{
  "hidden_act": "gelu",
  "init_std_down": 0.0,
  "learning_rate": 0.00798,
  "max_grad_norm": 0.5,
  "warmup_steps": 200,
  "decay_fraction": 1.0
}
Each number is 200 + 20 x the weight over the matrix's rms, rounded and kept within 0 to 999. Layers, rows and columns count from 0.

# layer 2 MLP down (transposed), 2048x512, rms 0.0682, rows 1770-1782, columns 0-127
189,211,186,208,201,202,162,225,225,182,218,195,171,208,214,199,221,192,197,206,208,215,181,219,201,170,203,214,181,213,206,217,198,220,180,210,193,175,219,192,182,206,195,178,184,155,209,224,193,197,156,159,178,162,229,179,227,209,219,195,203,180,251,189,206,209,210,201,180,210,200,217,194,209,184,173,196,222,220,217,207,209,255,206,199,173,177,197,239,150,229,210,206,206,213,142,192,179,185,218,213,197,200,202,223,162,171,191,182,200,215,171,241,203,184,184,163,242,186,185,227,231,193,177,176,197,211,184
219,220,201,164,195,204,205,231,203,187,195,205,206,235,188,177,192,220,218,213,175,220,200,172,192,201,206,225,190,215,170,216,182,178,244,194,232,190,199,215,201,218,202,210,187,177,222,210,188,194,205,231,195,187,190,166,213,216,201,183,206,211,181,194,198,204,189,215,202,196,195,185,189,200,212,224,210,220,188,170,173,197,230,202,192,200,186,223,193,182,203,222,218,174,185,194,210,202,174,184,208,214,208,178,176,207,219,197,161,200,209,209,180,193,213,217,198,212,172,161,189,273,200,226,195,179,208,199
204,203,242,230,181,222,207,183,221,183,221,194,195,216,199,196,185,226,199,190,183,255,190,199,242,169,217,215,207,234,197,211,211,188,197,192,174,192,179,166,208,203,174,177,203,183,252,198,214,210,153,201,163,203,211,189,179,211,204,223,186,204,227,171,172,186,183,211,234,219,203,196,173,211,183,184,183,188,217,225,176,187,220,204,188,146,219,225,192,203,201,204,168,211,206,181,165,176,212,166,184,195,202,195,193,196,220,206,175,209,198,191,187,216,220,228,187,178,208,168,175,185,241,216,200,208,204,184
208,212,205,184,215,193,218,193,204,222,223,206,193,209,174,239,202,210,225,179,191,190,186,202,205,219,190,191,218,188,188,194,207,171,171,204,202,183,201,190,180,212,194,206,199,209,192,159,197,237,216,176,198,197,240,214,197,212,207,180,209,201,190,212,218,222,168,202,213,189,194,207,219,203,220,210,200,186,196,172,197,186,180,187,214,183,214,188,217,207,211,193,223,212,230,233,214,220,215,185,226,198,189,215,192,216,243,214,207,208,198,193,202,210,226,204,218,215,190,196,211,198,234,185,199,239,183,181
201,191,226,202,212,189,220,155,231,192,199,213,186,177,200,234,178,246,210,165,205,211,206,251,205,185,185,204,194,211,197,184,247,172,202,209,186,219,212,173,236,166,166,205,204,216,216,224,227,196,165,188,223,208,201,197,178,204,195,188,171,173,208,203,203,219,226,204,183,208,178,195,190,216,169,187,208,182,177,216,213,194,211,200,190,187,152,204,164,180,219,175,202,209,223,173,215,210,150,216,201,231,212,191,160,217,203,200,224,206,199,222,237,202,217,168,191,211,203,208,249,201,187,225,206,189,194,184
207,209,214,158,185,231,248,188,207,216,208,211,213,200,207,210,227,226,179,194,186,200,210,216,238,186,199,199,174,205,234,208,190,228,215,212,224,198,260,195,173,172,186,195,211,177,217,195,175,197,168,227,192,218,185,184,210,182,219,173,214,208,220,218,188,206,203,199,232,222,163,202,202,177,207,186,196,172,221,237,215,244,213,181,185,189,194,160,251,159,217,210,200,209,222,198,224,192,206,217,180,205,209,196,204,216,194,197,214,223,216,187,213,171,196,195,198,209,185,201,174,200,218,196,188,172,230,188
197,186,201,229,191,189,207,215,180,223,209,192,222,209,169,194,199,258,213,213,192,203,192,201,215,203,227,197,217,172,194,216,188,192,185,179,187,179,175,176,163,200,177,187,179,227,185,174,211,201,174,210,218,180,197,215,203,195,207,193,216,208,203,199,226,190,179,213,198,179,164,228,164,220,174,210,220,194,184,207,228,180,191,236,182,174,217,201,184,186,188,188,213,196,214,169,184,214,205,215,193,218,191,227,187,197,188,215,167,192,208,185,215,178,213,219,183,190,191,194,200,174,182,213,193,207,217,201
191,226,219,186,200,205,197,196,160,164,219,207,233,214,196,236,177,186,189,169,188,195,219,168,198,203,215,170,213,206,187,211,174,192,231,219,247,216,194,188,185,200,192,212,220,230,175,194,221,235,205,195,219,205,201,231,257,179,193,184,179,167,218,209,199,219,217,180,194,189,217,232,171,172,191,206,201,208,215,220,232,197,214,158,184,224,188,216,204,198,172,224,212,223,203,225,200,188,201,217,196,203,213,195,192,197,182,199,225,212,206,174,175,196,201,223,181,214,189,251,199,214,179,202,178,211,237,207
173,190,180,198,188,167,218,171,181,209,168,239,230,165,161,196,200,203,213,193,223,192,180,206,152,221,185,216,193,197,199,187,227,191,173,167,224,194,175,188,164,209,175,204,215,192,193,185,198,211,191,228,250,214,245,185,191,176,209,179,190,240,256,232,210,242,201,199,189,189,215,212,194,196,179,198,193,183,166,182,177,219,210,185,177,200,199,186,204,194,213,175,210,167,220,149,204,192,231,244,235,250,209,256,205,172,203,229,194,175,220,176,187,199,189,241,209,194,234,183,237,200,223,206,199,207,261,212
190,214,180,172,181,149,154,206,212,241,180,196,189,190,232,236,227,175,184,178,206,197,158,200,223,186,182,197,172,208,205,192,171,212,186,216,195,186,169,206,212,170,168,213,206,233,188,174,199,211,186,193,186,178,187,211,173,184,137,241,195,178,189,195,223,224,221,186,204,192,160,232,209,210,181,223,198,199,177,181,243,206,205,187,207,239,229,214,167,200,179,195,158,233,227,222,195,167,162,192,195,196,197,184,187,212,197,200,217,212,197,222,212,188,215,196,219,171,240,226,204,202,165,205,210,196,190,203
198,218,224,170,217,241,220,234,210,194,206,194,205,196,220,207,178,215,199,192,223,191,198,212,212,208,190,183,163,211,205,212,165,205,209,222,176,248,200,208,211,195,221,179,203,199,169,219,195,175,191,206,221,177,190,211,177,203,213,213,245,166,216,187,211,192,223,208,190,200,173,189,161,195,211,220,237,212,192,204,190,213,202,220,160,196,166,210,222,202,190,219,211,182,215,177,232,188,186,235,201,199,213,212,183,207,192,180,220,163,220,224,182,203,165,183,181,175,208,171,247,188,181,193,194,182,213,193
215,228,201,171,200,199,237,186,166,235,212,189,214,186,194,172,149,184,229,204,205,195,194,227,217,201,204,202,216,218,222,203,191,228,193,221,197,217,214,169,189,239,217,179,212,203,213,204,190,197,184,228,197,191,218,183,224,208,231,167,201,179,212,162,186,212,214,184,207,233,207,187,171,192,160,151,199,176,213,206,186,217,204,201,173,169,175,201,182,187,172,166,182,227,180,193,217,213,200,196,213,186,225,214,178,203,212,194,212,173,194,227,224,240,196,185,198,197,185,198,226,187,200,222,192,230,216,202
174,234,209,208,219,198,212,176,184,163,220,194,173,196,182,200,170,207,206,159,180,193,226,182,196,194,187,209,180,197,199,206,200,210,199,184,210,202,225,216,210,191,215,211,190,220,219,208,209,217,150,159,218,182,237,228,195,212,195,232,183,194,258,227,169,220,198,240,190,183,181,188,180,223,215,188,218,205,188,211,210,189,190,242,142,178,185,210,178,182,194,215,191,201,174,216,181,196,224,179,199,203,166,180,233,184,207,210,224,184,211,185,248,220,169,190,147,220,221,185,205,195,185,194,169,231,214,218
# layer 2 MLP up, 2048x512, rms 0.134, rows 1771-1783, columns 0-127
216,205,164,204,229,192,193,159,179,201,222,177,172,214,192,196,177,183,166,195,198,188,223,205,203,204,227,205,199,231,185,227,227,206,252,198,172,190,192,215,231,247,184,209,212,229,191,227,207,210,202,163,212,212,189,209,210,250,209,208,200,157,193,205,186,171,205,228,212,228,218,216,197,196,215,198,202,232,229,208,202,213,204,200,224,232,184,206,215,223,205,188,191,186,207,229,199,163,192,178,188,188,184,219,222,245,169,196,216,210,216,194,182,190,205,186,244,196,231,195,181,181,155,191,203,206,200,187
229,175,195,196,167,228,164,222,182,221,192,248,202,181,195,191,211,192,216,195,195,190,209,208,168,221,159,210,239,230,170,195,193,214,193,199,212,179,205,228,225,217,209,233,223,181,206,154,239,213,216,213,225,202,187,204,195,189,176,193,168,203,187,179,202,207,164,196,236,174,211,196,196,214,193,213,206,203,195,185,216,195,183,204,177,176,203,190,185,232,177,193,217,174,195,221,187,218,192,196,230,211,208,197,209,192,192,196,193,184,229,207,186,225,212,198,211,192,169,188,195,183,240,192,193,164,186,203
199,180,175,168,220,184,232,202,184,210,204,210,206,176,216,202,250,196,187,215,198,259,202,231,211,175,197,177,217,192,198,198,197,232,160,223,205,184,210,199,231,234,186,186,191,198,210,201,191,194,220,201,206,186,190,198,186,210,191,187,209,221,186,198,195,196,189,221,246,209,201,216,203,151,205,220,218,177,176,172,168,228,193,188,199,198,178,212,221,178,207,206,193,198,196,214,170,192,212,158,210,237,190,219,230,187,194,177,171,184,231,238,200,208,177,199,233,212,187,210,175,173,215,167,189,185,183,202
210,186,218,207,197,208,200,196,224,236,178,228,221,227,162,213,195,218,234,206,211,184,215,210,197,204,197,201,230,235,212,200,166,183,197,188,215,197,224,174,215,197,188,180,204,195,254,162,188,177,219,203,220,194,218,201,159,201,196,194,183,198,191,178,216,192,182,201,221,185,195,214,223,211,187,233,223,210,213,190,162,187,226,186,214,225,210,222,242,175,219,199,222,219,187,245,226,212,192,204,192,183,190,166,238,167,209,197,179,169,205,190,213,199,171,214,197,162,201,226,160,176,187,170,189,193,179,188
224,187,202,204,221,172,208,152,188,205,204,215,219,174,195,172,209,165,196,199,209,184,205,227,154,176,190,210,177,211,183,258,188,224,178,170,200,192,184,212,242,233,212,164,174,225,253,209,226,179,223,186,182,233,145,236,203,201,192,250,190,178,187,193,203,214,174,184,232,210,217,209,192,223,211,183,178,196,205,195,170,206,207,177,170,203,194,183,192,227,183,198,188,215,189,225,193,194,171,168,190,220,184,198,184,207,197,216,200,198,226,180,207,221,202,179,213,192,196,253,201,207,191,211,184,201,179,188
183,212,198,184,212,227,196,162,213,179,186,204,229,204,195,199,177,178,216,223,194,192,224,233,196,195,194,207,230,234,191,143,189,225,184,214,184,202,209,205,190,169,189,187,211,196,167,210,201,190,174,211,198,180,224,193,189,213,201,200,194,176,208,177,177,224,245,183,223,208,197,205,209,176,173,178,197,208,188,184,150,182,178,225,174,219,209,221,208,214,184,181,180,187,197,211,206,182,205,196,186,214,192,208,190,154,217,195,229,191,223,188,173,216,176,197,188,197,209,209,189,198,169,201,200,193,184,178
217,174,197,200,197,168,185,194,170,198,197,211,190,199,194,200,179,206,196,234,198,203,192,191,161,223,202,172,198,221,212,214,240,223,208,209,214,227,204,211,268,210,191,206,187,198,207,225,199,166,235,199,196,203,197,209,187,217,194,227,182,226,150,197,177,155,204,226,189,224,185,191,185,220,188,199,188,215,183,176,196,194,197,195,240,184,204,177,212,195,215,200,191,165,205,191,242,183,206,206,190,212,187,243,203,221,179,171,208,211,180,196,224,222,213,162,204,201,214,208,197,198,246,220,200,180,191,195
195,211,217,186,182,180,170,204,176,171,194,234,216,177,210,197,220,173,230,225,231,192,259,164,197,231,194,194,218,208,204,190,175,191,234,174,214,234,200,185,181,193,184,193,213,173,200,209,187,247,210,208,197,235,239,226,204,209,241,219,201,151,191,213,215,234,211,195,225,208,234,221,206,181,215,227,181,211,221,169,233,239,207,166,204,225,216,213,204,192,231,213,213,207,178,171,198,200,195,213,225,221,203,181,178,165,190,216,207,199,211,205,225,201,194,204,212,167,217,220,191,173,186,189,203,201,222,190
205,217,203,188,215,207,189,213,195,174,235,179,166,213,212,197,215,180,189,188,228,187,205,206,208,183,185,191,224,152,210,183,223,159,177,235,242,197,234,186,192,189,186,207,211,199,219,186,223,242,221,209,222,211,208,168,203,198,168,214,222,194,196,179,217,227,209,180,198,223,193,214,195,220,163,182,192,207,178,188,207,212,187,211,202,208,213,174,197,203,201,227,193,241,220,187,198,221,212,167,209,206,174,207,196,204,181,192,165,221,235,187,194,162,207,196,201,183,228,192,234,196,227,210,204,176,201,196
231,215,216,164,201,213,195,191,221,188,200,146,187,221,205,214,214,209,184,200,215,222,181,191,188,187,206,207,200,233,230,207,198,213,233,195,186,236,192,216,224,215,175,237,202,211,214,169,212,209,201,172,193,193,201,206,211,200,190,195,200,190,207,207,216,223,169,201,191,183,215,182,172,179,210,230,181,181,210,170,174,222,201,190,197,244,218,179,172,192,237,195,179,215,175,218,195,217,218,205,196,205,185,215,240,193,178,180,183,212,173,189,182,203,246,201,220,229,202,199,180,230,195,194,200,188,200,178
180,158,220,238,202,218,185,192,227,209,169,202,176,205,215,208,193,214,205,205,221,206,172,187,203,190,174,212,212,179,216,194,177,244,184,180,187,160,183,172,186,195,238,225,202,198,239,212,191,222,213,218,188,198,199,179,200,196,191,174,211,208,196,196,185,161,227,189,203,184,197,223,208,215,201,189,193,200,204,202,180,172,232,216,223,177,163,199,186,175,202,171,206,231,192,212,217,232,198,192,227,202,192,189,191,189,189,179,190,200,183,181,206,188,211,227,195,204,210,186,198,195,214,169,192,176,194,171
227,197,227,226,191,175,185,232,191,177,175,217,217,214,188,213,184,176,194,220,202,201,187,171,180,169,203,210,222,201,192,225,148,227,193,201,202,190,199,213,200,216,191,243,174,179,206,185,205,179,172,220,200,207,187,176,167,187,184,190,212,190,180,208,216,186,232,216,206,202,197,182,177,197,199,203,180,171,193,189,163,175,206,214,212,176,185,212,191,189,188,173,203,246,189,206,177,191,198,217,169,194,159,223,180,175,229,202,204,192,221,209,223,225,221,244,210,204,200,229,206,191,195,200,208,187,200,191
129,208,193,246,201,204,221,190,227,194,181,185,165,228,201,179,224,153,188,157,209,212,170,172,199,197,218,156,234,216,188,202,186,213,229,197,221,180,198,198,181,231,204,196,182,191,189,201,201,211,199,195,222,194,221,220,179,189,171,175,193,169,200,164,226,213,196,213,220,222,229,229,207,198,208,230,204,205,165,221,196,206,175,211,205,215,216,200,189,190,185,197,193,193,191,193,199,201,210,243,204,175,178,194,180,241,167,195,174,224,188,197,187,188,226,212,219,196,237,209,189,193,169,197,190,177,189,209